From a checkpoint of a small transformer trained on Wikipedia.
Size: 8 layers, width 128, 2 heads of 64, MLP 512 GELU, vocabulary 4096, 2.15M parameters.
Training: a variant of SOAP for these matrices, 138M tokens, 4206 steps.
Each number is 500 + 25 x the weight over its row's rms, rounded and kept within 0 to 999. Layers, rows and columns count from 0. Numbers have three digits each. The size before them is the row's rms in percent of the matrix's.

# k: layer 2 attention key, 128x128, rms 0.158, rows 24-63, columns 0-127
# q: layer 2 attention query, 128x128, rms 0.168, rows 25-63, columns 0-127
# v: layer 2 attention value, 128x128, rms 0.233, rows 0-12, columns 0-127
# o: layer 2 attention output (transposed), 128x128, rms 0.207, rows 0-12, columns 0-127
k24 120:466498484555524487493522475500509501481514478509543541494490478485512481530485486516531496473456507507502487510517499449514525546529515537515470490562509474493512555487488471480489505481467485518519491518514521464498488519492477517491482536471522466491503447491519541507457529491496499468481480499517498497480503536488526500515474499508545559526480494512470487549578462503533495499479
q25 109:441509501513504483474506497474492488444514510489476491498490520487501540529488509490560502493505475463502470520517508496537488518472481478486464539484474527487511542489485536519463438470487499553493508495487512521476489491525487524522534503486497518524506513509494489496481459516513463521507510570540503498486570496496489471549480495527479531492540532467513499474526472527497540473475
k25 110:525508501507498487498512512540447525547476483494488501517496519512477455538472556542476491492510528528501507476521526521500452458530516498500519511513567473529518495486534488498532514528500446487510494470463522531526510525523539507493511498507473510499501536482481487490539547517481516497518506474447489481505476481523531551475530513497502518528490520496495453510451545488506476521506
q26 103:511500485537501491537499480454527483520532512470530477519483542481494483499505459490449508505481491492454506502542519479517503489516474511475492489495473473478428509479511457553476503539517486507512528526476481482490471520518537516505521504501496499524449474470517458475494464454547535487474496480545511512475507469502530550469497501515531521510480506526497487470527487493559501492523
k26 107:527513498478518475519537480463527528493496542515500477480520537506452459493469522504521465494542528552479477490457480518494526473459495493526501578509498501529507515509466503496518519489506526527496474503517506466489493495487487477502488496461455502495527519523482499525523502523448456543508487492508489463510444526503501475532545459514515517523497510508520511479442506521472527494467
q27 136:517475519452476533522485523470515514478473520484494476477483488478514537502459505481527483537508524515501503439460521471492549492525498494487533520473478485481525498523489473519472508494473497507534524499491507494497484489474488520488520521513513457502494528508536538472491471459517490502461459546525462502495506418495482516467545497508502509493542544477506467455547530479472516497509
k27 131:500486507518499543504487469499544484516486467476499517497511526483521487491509499460473511485493526481455504546487471511481455480494470518471479518516523538542492483487482505516511498492495486540494524515444480492514489529456493468520535470495478522494534498453469451529541472551480468542478537535500510545476518493487497496538513495472513531533492522510500535499456495520540528524547
q28 121:522501487509514463534542486501467495490467493482512520499484505493504537472514456517527515483508506513528454493521517524531480493517475484470475547479496494480494538495539540514517452482498499515448521463527474519500498467520504528527468468504501529500516473524480448523450471487480535518527465458486536485536516510541518487525501447506515479517518520517517559524476483531504485478470
k28 119:478472496488474494489509488496524545515495557500532509493496503512466456494521502509500486528510522524480517460498504520453554487513499533478515517526456479506537497527504503518501542549475497479502533497471525523480464488501522518512528477495490451503457537519489508463509563480504467491477461470472486514507526478513525514538508567485491490538524507520522457479498495477453501541504
q29 108:486522488494452444504495553460498498544487499530475548466502474540492499487460521503503495496476503513534506520540499511472498501473509507512491473472482475470537487530525541495494503530522484497514532480505481458470478502544549512498528508469505497519505463532471505508496489510485478561485447498460455475487472512469465526537518486475516503530512485534464493518488484507496491545467
k29 107:545466535492486535452520482454487500477495557498548534549556497485475456499500476489486480527472537506521505474401504474535495495499485512469480496481496489521479558504495455537496496526501477530482520486493504491519526515503528524496499456538513502477492500505494497456524497492506505464506467504515513508493510454517518521470496460501514487505503492459503499475470505501470500496506
q30 109:478527504496513491502508482491539461496503498492520523494487503506500497495521461495537474533494488493510494517541463493518533562535486512502537508515497524495476518471508483437532530544531496517468504477508528578494509493458491512473470526500537452553520448534514501527493478514493476512465522471535505520538513530514493520543523514509478492495472504480470496554504496481506535471477
k30 114:498521445498522502490465479482460486464531477483530503502500500506494482546504546514535501496468557519471482464486537461554497496478483549519478529521469495473518505465488505484462512491516486473497499504535472457505468477519513536495443491494471513539445504472515509504521502489481480477494476527469530495538495514509535495518447533492519480512514472511478472510494475513513526506548
q31 127:544493437452525471506565499487521512457517484526489534486504465530485483466498492566506509493480471468480471543506466515501505481502506509527542499528553475475497491462531486501510511501495492489488499500488537488506512485476506470511514524497522528523484468480490472538463511494481485491484525449479488453509520503526494510494460502537464482509467495466469505518439498531482471488492
k31 125:501511520544482448510509513494442467490531488482485473457486517476533475529516468479513469486450477509537490494508481466491506484483431493494530516493473457461501540509517487496524505487521474528512469456537501520482478478497510511513492465515504496480501515506473455510503516481502492478496497483504526488552491496500511447491507501509480519525522448519451534478458481443517502451497
q32 109:494454505549524484482486472525506487527495497564474560519463483503519490526538563504463539463524522481496489481494520502516518501483459486504479468480480481503501469527499504462472528504496477506511429512482515561525492486494510503508485487500511512510491436478496484474552543516487486507546493510530520523510487505495517511484482459518469490518502478485492541459498523473521495476513
k32 101:487515534479510540487503551527512522519473523458517444537489499518496534496482460484495454535501488502499503512512464515518456497474539489543500505505476527441519489475473486525521512483483543502498474476512500483495498481495503487516499499519572498520516534520475516485450469477546528515481469471524479462531518476549494476477493518490505520470496489503543508518510488546451498482496
q33 105:447477487477518483496526553536528515470521483545513509506488497515508477555559458483471469505524497508489518544520490474478495460469477546537512486496480512509484446501484518474536512517516496500480496504487541511539546487509469515520504497516500471551492476509467489529465509512470509495528482466486548494502513529529485484499476564522506479508519499517524544515465522494513491482492
k33 108:508532454512546465502567470499500472464537511448496489512473503517494474468501466483521458480479462461499504474521500505525488535487497510473496528506479499478505543477569487518533483464492540516508492500493530488452485500502555511514508475495512490504443493483512556506488502480492535495461517482506493479503507495493509523476480457478473533512507529488492513509517490502476530451456
q34 100:486476460481480524498511518445486524449550531515477476506517541476517540476512519475494478495514464493482506455527481469487513521494513531493484537489499554534476510476494504491528495523473455483498537479525449483534504509505489501484505511449478495477498495531542519487523501514489515506533466494461493523466481499520490516547526471473495550511518493482472508509502509573513458482516
k34 106:478485506514486480512485537577551472536476477509508497497473531491484510455505473512481514508512492508536499495435516487498489487504503459524487485467509506495518513455481469543451496470527529494529518534456494517484493518504560488511512462499462514476523468478482522484530539459482514509522490542488501495517488489497503490455541452527466502483518479498540522482484483484502518527530
q35 126:497492522517522506484478495469509499537504529479472487486458467468518499478430502529529508523473503496495475547510476469500492511526498508445518538514472469458518534533506463513490507494494469520522469520476486506483485526506472478469483526450521485514481511512481479492495506521514520482490541533516525496492535518484459482515516507527448527488475465527524453485575487495447518480515
k35 115:509491504536452516500491480483472468524479460490536457482513514514495499482521548487464513496511515528482475483482517506462479512524505489548449503507511484515473481524447482489503506485497503488514509507518457537525527509484492521521509494528477489500500472530464478519541507474485479524518452535535484486482491496543499539512509462488526464500507418522495458547471513454530487482528
q36 111:493474453465504526500441473522486504474531507515521473508490515462510488494466496450463495475530469481529495525517514501493480519497464496497501469509532484511476536480486518551500525483514461506576485560490493526499507506479517531506485516503485524490502490487535439470506498469504506494439483505529495530484509528509508510530477475443463555483502495513528539490495475513513504485524
k36 105:463526505493474473473536519488508493484504481479469526525529532507520540481545516506493538548502503474480505464466511520466497474468506513569471532468485547513489450512514501507506490518543545519484477491503507450508499478505478449525511507513507497514523459472455509527491473514542496489530476495458496445490457500492515518471490493505487525474478514479533520492498528506447494493476
q37 110:492512541481486499484463479492462551498496476526477480463505522523517464488473510530513440456520498503508505515501512518488474502480501478503527499520523494483519507462498502537475500485466509583489454541426546518528501477485480535485492465499447498499487507551496521495464506505499516489479499540504496536476501458510470528470472513518479457526492486488519490535493509513516479514512
k37 102:510480505491503517491518495522487466562452502563465520479535506536503527542509496476440539492520454494518484521530505460488498497523485503462455517517491511469477535501499489515529454535481503482525530445514471502549523495488485479547529502511494510474522482452465493480507470454470515528518491502494501474504481509503509483471515479500463511471497468509494521506520499505460538490514
q38 117:526522443476475507495485485506495510472464523474547471502511503491503497499455472491447518506536511519467503482509472576482455517517525506502496476529514504527496521493519513494449490534524491513510544506507502502464551497511494491510491491507514501473544537558491502473497494456516483510451440510498527531548472476533531498522541477479509528498477501484509520487485487520482462507485
k38 118:467455518478538521504485499522523533439505536511472508534480494515506541484529468538486530517504459469486562530528551500508486478468480530507536521480481524514481513489550516535522494502491472467491493505510513490519463490488484483504474503470505487516504491450511482516472508558473525495505503522493518473452520476477485502535454512530494479491521515504513443515490501472454485502520
q39 093:494553450527451504511468482499498495458515503518464476505493473510487501508521487493467511471507554478511517482488503494512465506503528517484535510513484499483489522451492530540459482531541492490517522522473487514524571488499504521507483504510460536495477507526485516484511473486487493494505500510533491544492524483591519521506547545529464509499518509467510537492522541496495537492473
k39 096:500500574479507448472518511511507547504509519516506508491475499519500460542514514486481504425463489481475491478554523494529524490481472467540515518514522518527467475517495445512466505523495505504474447485500525507495499502495516447503487523484486541475463510459486479508483497512503543466524500503490503503555514517493489466505429486503501500506520510535485460501482536491505502501519
q40 112:539494508508525509540488525498455499541504457496510498521491482522468527475516542538551485543473494521534489530478525502486465470511495500499512495496500481516541483485501474491490506463500520542504491472477524498499457486540526532507532513465569484483504539494524546479523493495487503466509481507532516507523545477469542517484487463489464497491465501483452526510508519477448528521471
k40 117:483499501468476488493494485513465490466475528530532496452515528513501510556449547504466513526502508500479488468497515485520531522524504499533516496530469444481508527543456555537486491458508538488497501483552493481512510519469478528478480490521514494501539514461480454499564490493502481518486486512475483525518463515526460506492487535499528518491500528534528509501490496485532455500524
q41 096:526484500492562523520464514472483480508510520464545476539497465533480496515509475477498473522505478461541469431460531517536541503454493473526499501468544532505528490481484514517470511511491552484487519498512486487491499477483562495507478539533504506497514500454460511482535504486489491480469493528505509565511535489483478481486468514483511510510524480496487517486479502491537525477498
k41 102:509524491507483487469508497509566508527513433484462529498492493515490502495509513520503500471518546494476470485532500500485515475537486475492532487498467480505523526497488550473531477473516473496434493499508541479485460485473499448504487498486492489467536545486505521474486472562512450507492502483515507477498493503482481521490546518488527551514503495499471547471519522504499482555537
q42 108:440496516562486508487502503514518496476513502498454511493503527446442516535482509481505517497488548505498512496464511505508490502466493510505501507472448504505494494513487525520504527483498464514488476507548498499512484525547510563481473494529462497501543518495552512484501507473482472527526439490501499479500486520542474459504533463489536511556486514491556487480504491515467528513525
k42 111:508475479498497505481474527537480534553480497489506510510508559539451485481492498458510450508500479497492514494440492476481514579498515501487482462513521494517499434447483511513491493482502447546534503525476513504492511503479533510537523556483473488491500461494511520494526517482506495507450489478481489496521527489478504537488447485489505506522505513463503463504477513524529502498479
q43 111:465485471458514500458503538548503483484495489461517550500501516477539514514502513502524521499471516528515456492501523450461524494489526501481468508514508523503535490517504519482477479496496537493499524526496513473538512557536523501489546530466465441519488550536530471485507516506485477486501527512490552501496517464484512569459488469500532490490525527495457504503482501511496495524520
k43 116:520473515533490526524513461498502494533483522518506496511540499527466519498483487498521546468486493501515575489518491510541485522584522500510510497481499505535488528480462508486509538505500469507530499497482474474467485502440469500535494470532488502457496483480495519529497509479515497464535478536483472490495507509515462519534499540531488497467471463450477537496530512530533508471528
q44 120:517519484494486536546488488487537475531508526455461472499504503491503493491504499491468537470525496505471508464499540500462470488511513505497509491492523500481487530540485440542488517478503489462521528503490434505505562551500500497521521503467460500494514505486518489476548493488510505488459474589505463511477530470497479492498517503498471567508535519477511521479512501481506486498514
k44 114:509506500550508516460503511492519538495488503512504501538503526467549523500500554523437477497488506507518487502512482555466521475457479458525495511471518554523518465492540531516540527512505485508494540508478486529514500481522514459521526485489505515490498524490490472535489486499530521486516494534524478517454439486493534503494513498452554490463521497505472493530460524512514468506524
q45 113:504509491499510508473521512473514499491497527503541512521542524465509484515459504506475500446474511481510521521498506467480531525511480462508515495545465501528506525507481513486469514482470485481458555497502445460480498468507505498452461507531479524487459487506559500519503533448517470500529493533472437474480494537471475507477492492501521484512513537475476465509517488548509503522542
k45 130:519508509478497551542535476505490515509518495456492511469496504453515498494471495485524486521460511500540568477431478497493511471490524502479534495495501525442529482519460448488493504518487507498519482463474522498536469520481513524497511542492492521489479488487505505480474456517494502511503559541508523510526515466496499490514496495492470540485499524492495435473535549536532505484496
q46 113:528493491484525515486518471468491498501486454493499500513461513467514454521512460496524483487517493461508488514553469491521475502474479493450528477499477468461445512501502485492496498513510473506511498473515522519499476525460482512493487536492520493515503493535522492508468463557492500539495561464484531518501510490525481494516524439529467468491523485509512518498533439491467472484432
k46 109:519521508504509485540457490474504474478525527424471501531474513531518517514473468500512498473484500496421479515488491503481489507511504515487492555502510537498514491491520509483493480515503484483494503528489503486528556511553503477498585451518489478494481515525502521543518528482505484519484502554539487469530494528519480504495504507521490505497501533466502473520519523527521568508496
q47 129:473484492521536544472517481507508470523488497485526499500518529464525500513439526484468516478490489557500504479498507494485536495489530471493497515520504474480536505531513505482495548489478513516548542490464429492499508507487528509491535465517496510482502469505503567486522511490528479516458478511504488536488464524496487479508513501544506508489551489546493464489545514462463498536540
k47 118:525497495485476552506515518485497546498455479493485491521500470513516513470516511493488496531521517500527498493464514531477462510523492500435513501498450541514500483509453477503475469498478461500502519501485465479546510475496469462447474522500495517465514522474520480525508486479489514498538499559501513533466524468506466497495554453485499546497507452479526513501481545549519507480501
q48 112:522494486489499445493562515520516528467504496511503517490488516464474504487536490534511503493491526481481493480493528543457505486414498503503536486483541479496500452503518517515559480543521497498480490533545538515474500484498468498484509514522520474514520500501493517529463541510491530481539491467495525468521501481532553539504503481479528510490485463527497494511456453489482525529498
k48 116:493516526498510495499470490494488529487550538505497494488502507539503492493516460448544483525492446458477510530493457469529484514498459509510526512517469519486494501511538505490524529455523525523501490533544522506490518504515492530526518473503466452534454464511520521497514533479503481470490504429492516518522507495500517477509482491521464456493537557476516474509476491527499549474479
q49 108:498480496539517487487499522505518455527499529465502502477497492472501454482511487496484490497476538496513504492509438480510463478466486546461499496485542474480479519479521467544523489493538496482509560451503491517505529464514461477483481510472491450476475504500495490486476515490489526468495532509464474493481545468529539473504486483462451473460514528519475511520462492485486553488484
k49 111:545528504496495459497492452492534548487517524502495475444501517503495517547494497486529515480481462525479495472463509505507530504460494516519490469541478509499504488516480466468506527519452521497515448517539467452474477517508546535510492478527472503519489454502514501439505527528520505478523540520483517485468454475529500526526513480485553494502513499487512509528487491530525463514487
q50 123:472483541500508495467486514518489527517493476531521508468519502488512475533520484531495476488493443464541491558473472495476502506495496503513488542532497455528456511515501529439533550471521521517536499518495495509498533502521486510525508414491511509512513484474484510548461535500501512504529511459519535484498508513495513482517437496509485510456520485469492495481472507493489528494464
k50 131:449530460545499456483518524544462460509472477503492512479536494502539525488509472496533516508451498518494532472521468487509482489535511516486510514532478498466530518483477460530493465477465523505492432487511453529486531458504500506496460539513535474533457512529493514474449495473480531529484507483493517502531488507494496477490500495505506477530470492487503482529547486493527513483513
q51 112:471562503528506513481531519489469462522527471523504478447480509495513463494492532461471460503494437480493460526483526495504514486533498490487527530498460472504519528463492535501493533517513505522473508497503499510495450507488516499537469448528478527504487509528503514558500489506461525512520497508513541490509485566459478495470527509505467478503504491470523506458499536502520524495464
k51 112:462511472493455526500468496488479517495481510544494491523536510508516495481520481546497462487460513533529551503516493499538506513479540469527492472548527501470514507534456473491485430477479476490489475492451490463488491505514467495468509554480533466487514487487494511494540499501506491502498473451516475513491505533490476525509465507508467525478510483536465474526528541527491458498528
q52 111:522513544448501510462480493539500517537534502515476543487487484507527522487479523503505489455519461457499562463522503534498492470516471559513511507493525535433475462517488481505482479495451530495557494507482487529485501507462494513491528532458458492478520511498470498522472484475484556493515520519503506484481528476487496501496494532523462493446478505481500510487505478484498488503511
k52 121:572529482526523540512500501493498497478498488477439459471509513503501507509504521521468527521521483478490468511530512503509452491493461457501486496505525538490452464532512491509547490515512518476467466472484525495496509518498487427521496477532499478542524490471451510488495464500523502505487503484530480513482464476493539461488479516551533471476494490540510504517478511516537461495488
q53 109:502482465515492500510465509488472503531532522497493512540480525471493562463498468463545520478486535537466534479474501463479529545494528506503509501513478498500542501515459460514484513485495508496495539518463459514481522524564495479478516460486528527483503490498497500500460498469541532501497473508477510516477490524483466466524481500510478514513485564497498479495525538490539502561509
k53 121:517491519518497550507490478521493511522470513510511527499470494500475469516511547514493478506525476537556503503484499532511504504535511516513499491477509525523489492570421508518499482521495466512526501521463493450488467516484543480497530492496460505496494494513493472553538445474522513498529505526494483492495515526477485526482561500512553488522480553504507463465530512506474484485468
q54 091:481499467471504481526473455481527506476517517490486483521470512505515540503443471509493495515509472474497500493483527507509507512498512536510444513536516484502519471511465467512502503472497496516479483502469534464499524506496496482488566523509547563519544520508506472469530533494542527464474552526545504509504517463488529533447482484532446468481471480491493504500492484518522525498489
k54 102:480514559528491489532495536497497477519498500486525479516486484499498517512522532483472493512513511515514480523537525520472502486571456475505503520468493524538444502502517528509531524463484450539494523508551490494467502489513491531515457542501450469494525489491475512519531457533530506505515484458478483482508460499516521455518507508440489532480470543515487520489492521477502472494516
q55 103:481484469468530493484455482505537527528500505492499518538477560506522539488495467473496510508484470482473501522496446482462502475474492529528518523530469519473519463494514501466539510544505535483495466488472547493483511449494478476478499535504472502515525449509485503494521472509541472493505493460500500501490527530486506489493488521487497504517471475492539464520502500543550484527569
k55 098:494504465493497478561541525551534455477498467476488500513501464534441502482526536505486503512523443502479455510532545525515428491517502481491523497483469492451464519503486507524504508511536495529522472469509514501507506503506486520546509483488479502549475520488519529531449481521522529506507521481542506528506490482508514509523507466526467510504473523470499529521476490495516491512471
q56 122:519445490478499537529491531461481449567517519485485502539509478456495529509534520472460498507489509486489470458455499475491501498497521502514488510514480512534511483555487467552500495490519510484520500487506515495507512531517478516469520542495498521467504448489525492495543533521567469506492473551498488504495481489480472501484543541480509470534491507460483475503521517498501481517533
k56 117:466492509549475551501465520536522477508475528520513523504449519467487511493498503502487488499547488527535485522498519549475503486473472452483476542482528497518458504493483520503517524448519435480468538493504483513522483489504479537484525481513505508459498505491458485483483487497492517486543524552508499502466520468534517471480494480507527490465502513494456559526480475475476511486485
q57 128:526509479452504575538491476457508510520522522467494441526523505517491496514483508501480492508520511519481475480485531491501515507473534461456493491493534504481521491504510483513476538563532485462487518478484458475499494484490461499502500485526481488494511513456524531475558542503535510477511448507517479515484564474459458527495536472518509530467489513501497500499501514479495496524481
k57 131:533506502486464494500487506491547469541474473520487544519513499499511510466497500495462508470498538515505552496524495494465490495502458477517539498517530532522526493525488515478495484464497494511493527541490489542549471519510539495500479495464478475461514494504476477541545440489488466528503535555528480542471430485498516465497520499502505474488500527483501521445505503518491509511530
q58 106:486491527472518473489499560527540520526491439499492500505517486508493532533514511480517496505518527504524501537493507508509496501508464470546457473490478500468549498491456532479492532482523482523513457505488534486501496497516512527447506515507537523479477518476495489531465523487498522493550452479481506479475477548502497481497461538522473439461477467486489506519491487449516497528537
k58 110:547513474470527486490534483460456462515505499520509494524489460558485505509474492487493461509479484477518519517496487491498500523479519479435507482490547467477463494493503465517545431514508489463465489478515495489462478497527454484507493534536504508514481469485506512497475520528542492515531509528499504490481548487493515507493475516524530517497477526479459511544468488548515490485451
q59 123:502554558535493541504518473497521516493520487488505458480500516448504466472518491556499525512492502508480546462435510555502459493488541510467549520470500496487491556490482500535491471490489516503488488477487497457520478515501500506517503507497448498502521550474497516537512496513508516476499480533495504509487483525515473469491498501468460532484496543529498503463516501464472522522470
k59 122:487520489468508486488478463492451484499449528495484517535533512491528520502516524543433514454481480490510519496525468470514522470497509457505480459488501443479527435521515481468476487490501486508522473534483442507486533492492469464483500523500482487530506500532535491459497480532482507535464505489524502513469503514510449477492478484522510459468523490512523517502503518502493469528530
q60 130:554501516494528478500520512498495518512504430512444519505490488533456517486514558514536497525529499504514457515483471521474483449534497496523526478519509475491503488479473504500501512564518545483489518541515489522528512500485491491506487509502516480519528506523474467548467481536515510496493486456483548501488496517492538488539493494498546475524449478511483510517468506551549495499486
k60 122:465530496507507468522496494510477499516535491506482495524515476510512444482490481531514511513459515458522478524551495511493492524422516498474489504530487446465481523526523532523519459447464465527497523506497504502463528483509492524529510508515479474472500505495505515497469493503511516472474489525543475516526501468432478511450476523512466469465504486518505517540528466472498506535513
q61 117:532499499540521487465492497514495496540477484525482509472481489500464488467502519494538506483489488514454523524507475472501468516474487527499541507514503479548510496512545544468532499508499460492555513475497543516509478509525491503465526461484527484550491507492449549484474541496511500491493521458534490499496502533484556462472501486501495483519489466498566499513504482510445536467508
k61 118:456508482434494444446480491506475487480521510480518469469500539533484519499503478494516485514510480518492490497494536489579480482473547508488466494495460494484478516491478473524475474522518538543487506519541504472507517534528497522493476489521498445512489490531484502518527516508466509513508518477487519524524521445490497507538510518495494509516514516527542482488519477484543525504433
q62 113:462487511452541501524480474491487541466491503463491486520553528481480507500482509476472497541466516535455497460513470505522476469507527492494510470524489518509509497500491445490519509502460449467536542527531474495513566518472510508495485497481508475523476515511523478479542483494507496542454494526481520475511525523531475502542521490490512513505503520521535521469541511531537530502516
k62 130:480538495561496483497479497534536494526520467534478500534492492475465514473468500522497510498531548494527493502511506487458521522526461489476453523500497544534542458532459513470497512512527495535493503530488475521511501491473504553479477518480528529460524489461514535511491497546455533483508475513509463492483467481459512554496500477480458476509490500505487533486490519509500535476496
q63 110:539530537502456518523450484485525502460512511517491483498509484490521521481470532478515439483507520503471509478499464465488483505486507516508502475489463491500509512503445507500477534518492488538541470534502476475460526514486489517478511494512487525482490504516547518478490465512460516498495454563499477500468500455528464517534494505516453537518504466462486466489448507459523517474524
k63 112:510494502510528507469501487496547505517465492487471488531489506501534518540471480470441517489514469479486459553431488528480481499528515504503505469526483498498462473486500468565506511475519543511510498466506518501542510539493523463481515482510489555479486484490459490516547524488530491498503488534479490512483497543468488496490488454491471490522487532519507493516429504524480506505529
v0 093:518471503473529505506537520543503521474543509489501509440544489499510526440493499531515529486531492503496530496486501523474491490489496480529512493463448467477563481467510510476517517496544517537511497470473493478491476499508498489545484515502488557522495513519502503446485515498475500462457520544501529492514531501488522519482473468497474506452499505509563510510535456508484469505513
o0 090:526447532518461535490501518503484539516460464525499507515468514495534431502490519481516508520510476495502468531526473515539500509494512522482510488525501503499467520507516534510513450538451473506516537515505490526506499527494524537544543521454494466505517461489522507538528543473460487503484491497507495485522487502500515518483522478511506504561542480508498464532489541509483463478459
v1 097:491510492523516518532540490484498478478478516470498456516495524512508490487497438519511477493528486504534501509502531471497491489490500512543496507537489519419482506508510537497534483525468462499493497474461532532530450457487477520484461493506501460526498455500495486515502521498505502487524536550501472541474512522453479487524540536482551532504549467512461493507523474488486500479510
o1 087:511504512491451519476484507478467470483472505528529544515512454457523527511505556482519533524511484486437497487497496501478529487541521494506503499498512465524468474505524512506485501479524481532485491492528454477499542463486493486510501512495465461500494498512489499490480483467481495445484462468494454502530494500516550467526466494490505478468477497481481542483428499508539545491475
v2 095:501510482519474493468514498519456495531486505491438508482523469549516486467506528504521522449494538546530495483496475524523499477492504489506465534478526517508499506468481507460547497494525532501474498448509430510521582474486541507494481513522519489495531509486494474492520479435509455509493473494507456485509486529504459513518496491469497524486480530473492520521484524496505510473501
o2 087:504509465470505515503509509454507516511527528468488515486485538513470508522496480492449490524482460503426554476510541507474492535509503488525488446501483517513483477493518478571510507522503557478506543513502550539478448539525535494480515503498518519469507495534538509515532505503512510529484513460488505538483476497511514507502514480487535471494522465487503509506470535504512456499512
v3 087:490493502531499505462535540502480476497570480474463488518530502524465523520464513502530492497453512493531518494509522494508475528524512528482485499518537500483479532515424515491544523489482457500498520492462524477517493471474522491533469464534451480503478501521513510515503438508502450512496519501499465513512477477474508554502549475499506491496518540489476519457484511519479508496530
o3 081:481468532507479537476471479520550517497445542531537493497472515475533492503517481517525522482494523489461531460437530459488527491502455498565512494493487476513491455508521538526508499497497509484532462511525517483504505498504504507467512547509507532529495498497472469444507518494516546468461483483511501453512484499534501496512478532497535501517486522538535512488538479511480479499502
v4 085:505460492489475486494479493489482495488480543497492495513468417492502478505485499470482501482511532504472489505495479509527450506539484517465493499492491507550518501521488481480504494481531444451463460502493456511512537508478486496565503475475498463521547508505499507505501469491521494527466462500475493485529450491478516505512500490444512519512487556542498452481501513509504545466529
o4 080:485487480484528477460497492492485540509515490497485508473508552524554541486492496520528505529486471480486509504426491513488519496444572472536509497484486527493529466471492520504471519515498528524456523508493546459493466478515552514529530509534488523526471496482532517476525539534517480499519533492519494521479518491501516525522536491500508507518496544509498527530508503484483491548532
v5 090:511522541505487531529471524509519475480516490531483519467484485495463525500503532514510528458513476442484525448487530543462535453498536499488470501514484519493503510518460535477479512490467494514487474475493516498481472517488477502555466441524475518501486502492481537487520490507545519540480525506504476486454556469524493530463494477521513463524471503510481513462503526489491487486527
o5 083:522453511492473503477451451488513510485481548518489483524530494482488530527503515524501572491539476481526494509522525507559504507469507511510494484428489514520534501477503500462502504512469514465528478533523472479480523503492507520475547498488555499522511525476482449538517498484460483464510460525543499467540512476503526510491513503519525513470506478517525524492504496507496519467485
v6 101:479516498538527497514467446480547494541529499515467498496505538471497490516509525488484514481481507473487514456453488513487547502470491511521481526493553481520511507532466504487488470528492492535555462502446513507512487448489480479504504505490489509509508547471478451507509529526524524501483532480525515486514465523479471542521483516502493504570498537489475541509518510470472515522518
o6 094:498505505505502538509497531507504492498490517483523496519524471516484565480491512518490488495510489489499548442492501510532528454493481527542515519504532528505549490495495471480544508499539510522517509473528488479458508515505480473480529502495519490469504500480474511501515466488478511469514491536501481509483549472465477507436471540520506477441543445436523496547519502480489540496502
v7 092:515532510524565465492503466510477520519461479483493454472525539449515479497474503502525542514472495507502496515548500499523517468514533491542473464445511503480521514528511519447486496507495542533525486509491516477549450478501475489507495498506480481454492523523559501455553449494477495506488525491514493468496523478510494496454495506494493499500504526489484496469521478477480505504536
o7 095:474497500488494527526479536469461466486464543521525497465494513510477520477477498492493512498504479479515523513470511516535458533555446482478544549503497479472495553492517473503523500495509477474502549486533444500492515514520532520499508512468503517493537497477467466521492525473492541510501506497487531557491477515519506469514497447499512548526476463509507482480491504541456471510484
v8 085:461542541550494495485478523475481482515534472456541518525528500449511509544493500492529487491504441513521512496509482514520466468499456513473506451494503526520498514456513501519482492495545539519465461469434516526525469493515511511482503533502523452503507518473500491522487512489479521536532475535472512488511468539483500483467521504470480472526515502477530491522489498535494490524514
o8 079:539549528495545498485536494512531490519476510489500523513481457523522496458465485507502532512524507500479518521517490521480511522501456531490471532508456493502445484515482502457543491495469522513498495512518510517507496514475486519477495449491483469516507505508471525480508503557465470494454558461519506525468512437489515473507503516472504478479506475483466537526464470472482526543480
v9 099:483498512494542494501512485446481520546513493536456504502527514485492534508489519520462526458537527494504493495488500536458527557513502518506482493510515485453489498459504545525488498501555512495493479478527472506457434498492445480482508517456483471511493521527514491477521500551501506494477510491522511564490510537486461473520475528490501488447513468485486495523501505488515505540483
o9 087:542483483491481497477540540462512524491525471489496501513455494465481533497461499519527490521521534522488500511496526518535517452520521496504488536530535526515496497500529512511547504500472481512497572507457546489497551500515521515489561516446551484480489513509477544506487478461490509503520506477487475511509491514494500538496520496505475517481475500510515445475574513494486486506502
v10 089:518490531500465480534493470481487500543488497477517499493510551515477530553511453511460490492523468532512499505500512484475489525487474486493473481510520475489561502469521499480493500562523473444482454499498497499506525529487474526496509493517514475535474511505505508551473468528515546491500530501455479541460480527500510556539503482475494506490487512511465488536449498514539501492527
o10 097:477498469451529486445475508507541478518505472509499537527475446501491470449490519481510508496508520495503494446503511532515609481516529480490466551495503492520527475528502485481445492504531521514511535500524506475511506494497541483536541488507482520498505495504495522483486505500482491514509487475517478475558487487447496530506498487495496456521508508522477521499538507492484504535490
v11 090:489460473530533528463526513457494501480521514477478509493533532519517499528488527528499510465473487528490511510515507535472507482517499515526490514533530494537537478497470491528530516525531491504490504493482510484490493485500562485505449449492464483574501491496536486520487522536499432469540545525474499470547508489514465530519555467499496519489484509496484462499499506479492501490476
o11 084:526519524498476515487492499542506504551534523533522496527447477512505480523511494502483485484490516499434540517459504455486496466488502483536481496497530527512468482512548511479464493516488515493551466496466521505508521483516512529494574483468472471486484510476504516466521502494537533481500491514501478498487486514493467468496480480518470521488530460515501479529490492492590485486530
v12 083:529479510494471503486476566525503476518536509482522496539510480496458497486519519469500446527513495536486503469510524501481545406509491511505478469491487499506480501508513480518467469504499487496489492484494529562503548504547526508496522482497476535449525457479441545537531507492484515511531438501498491504533510519506508499489498490511519544465493511476514486509502516508491498488499
o12 096:479540510507486502496501455499502516517545496507503526526540509495510518471525534519504529465546515522535511493516511529481540526464502533494506475514522531511543498542504498518536533510494551515539486551514482540489455481485497518536487493562515493493516498528496517500521502510528499532481504525542511523503499524480521499525525531463534470524554526521473514543482478469529491548522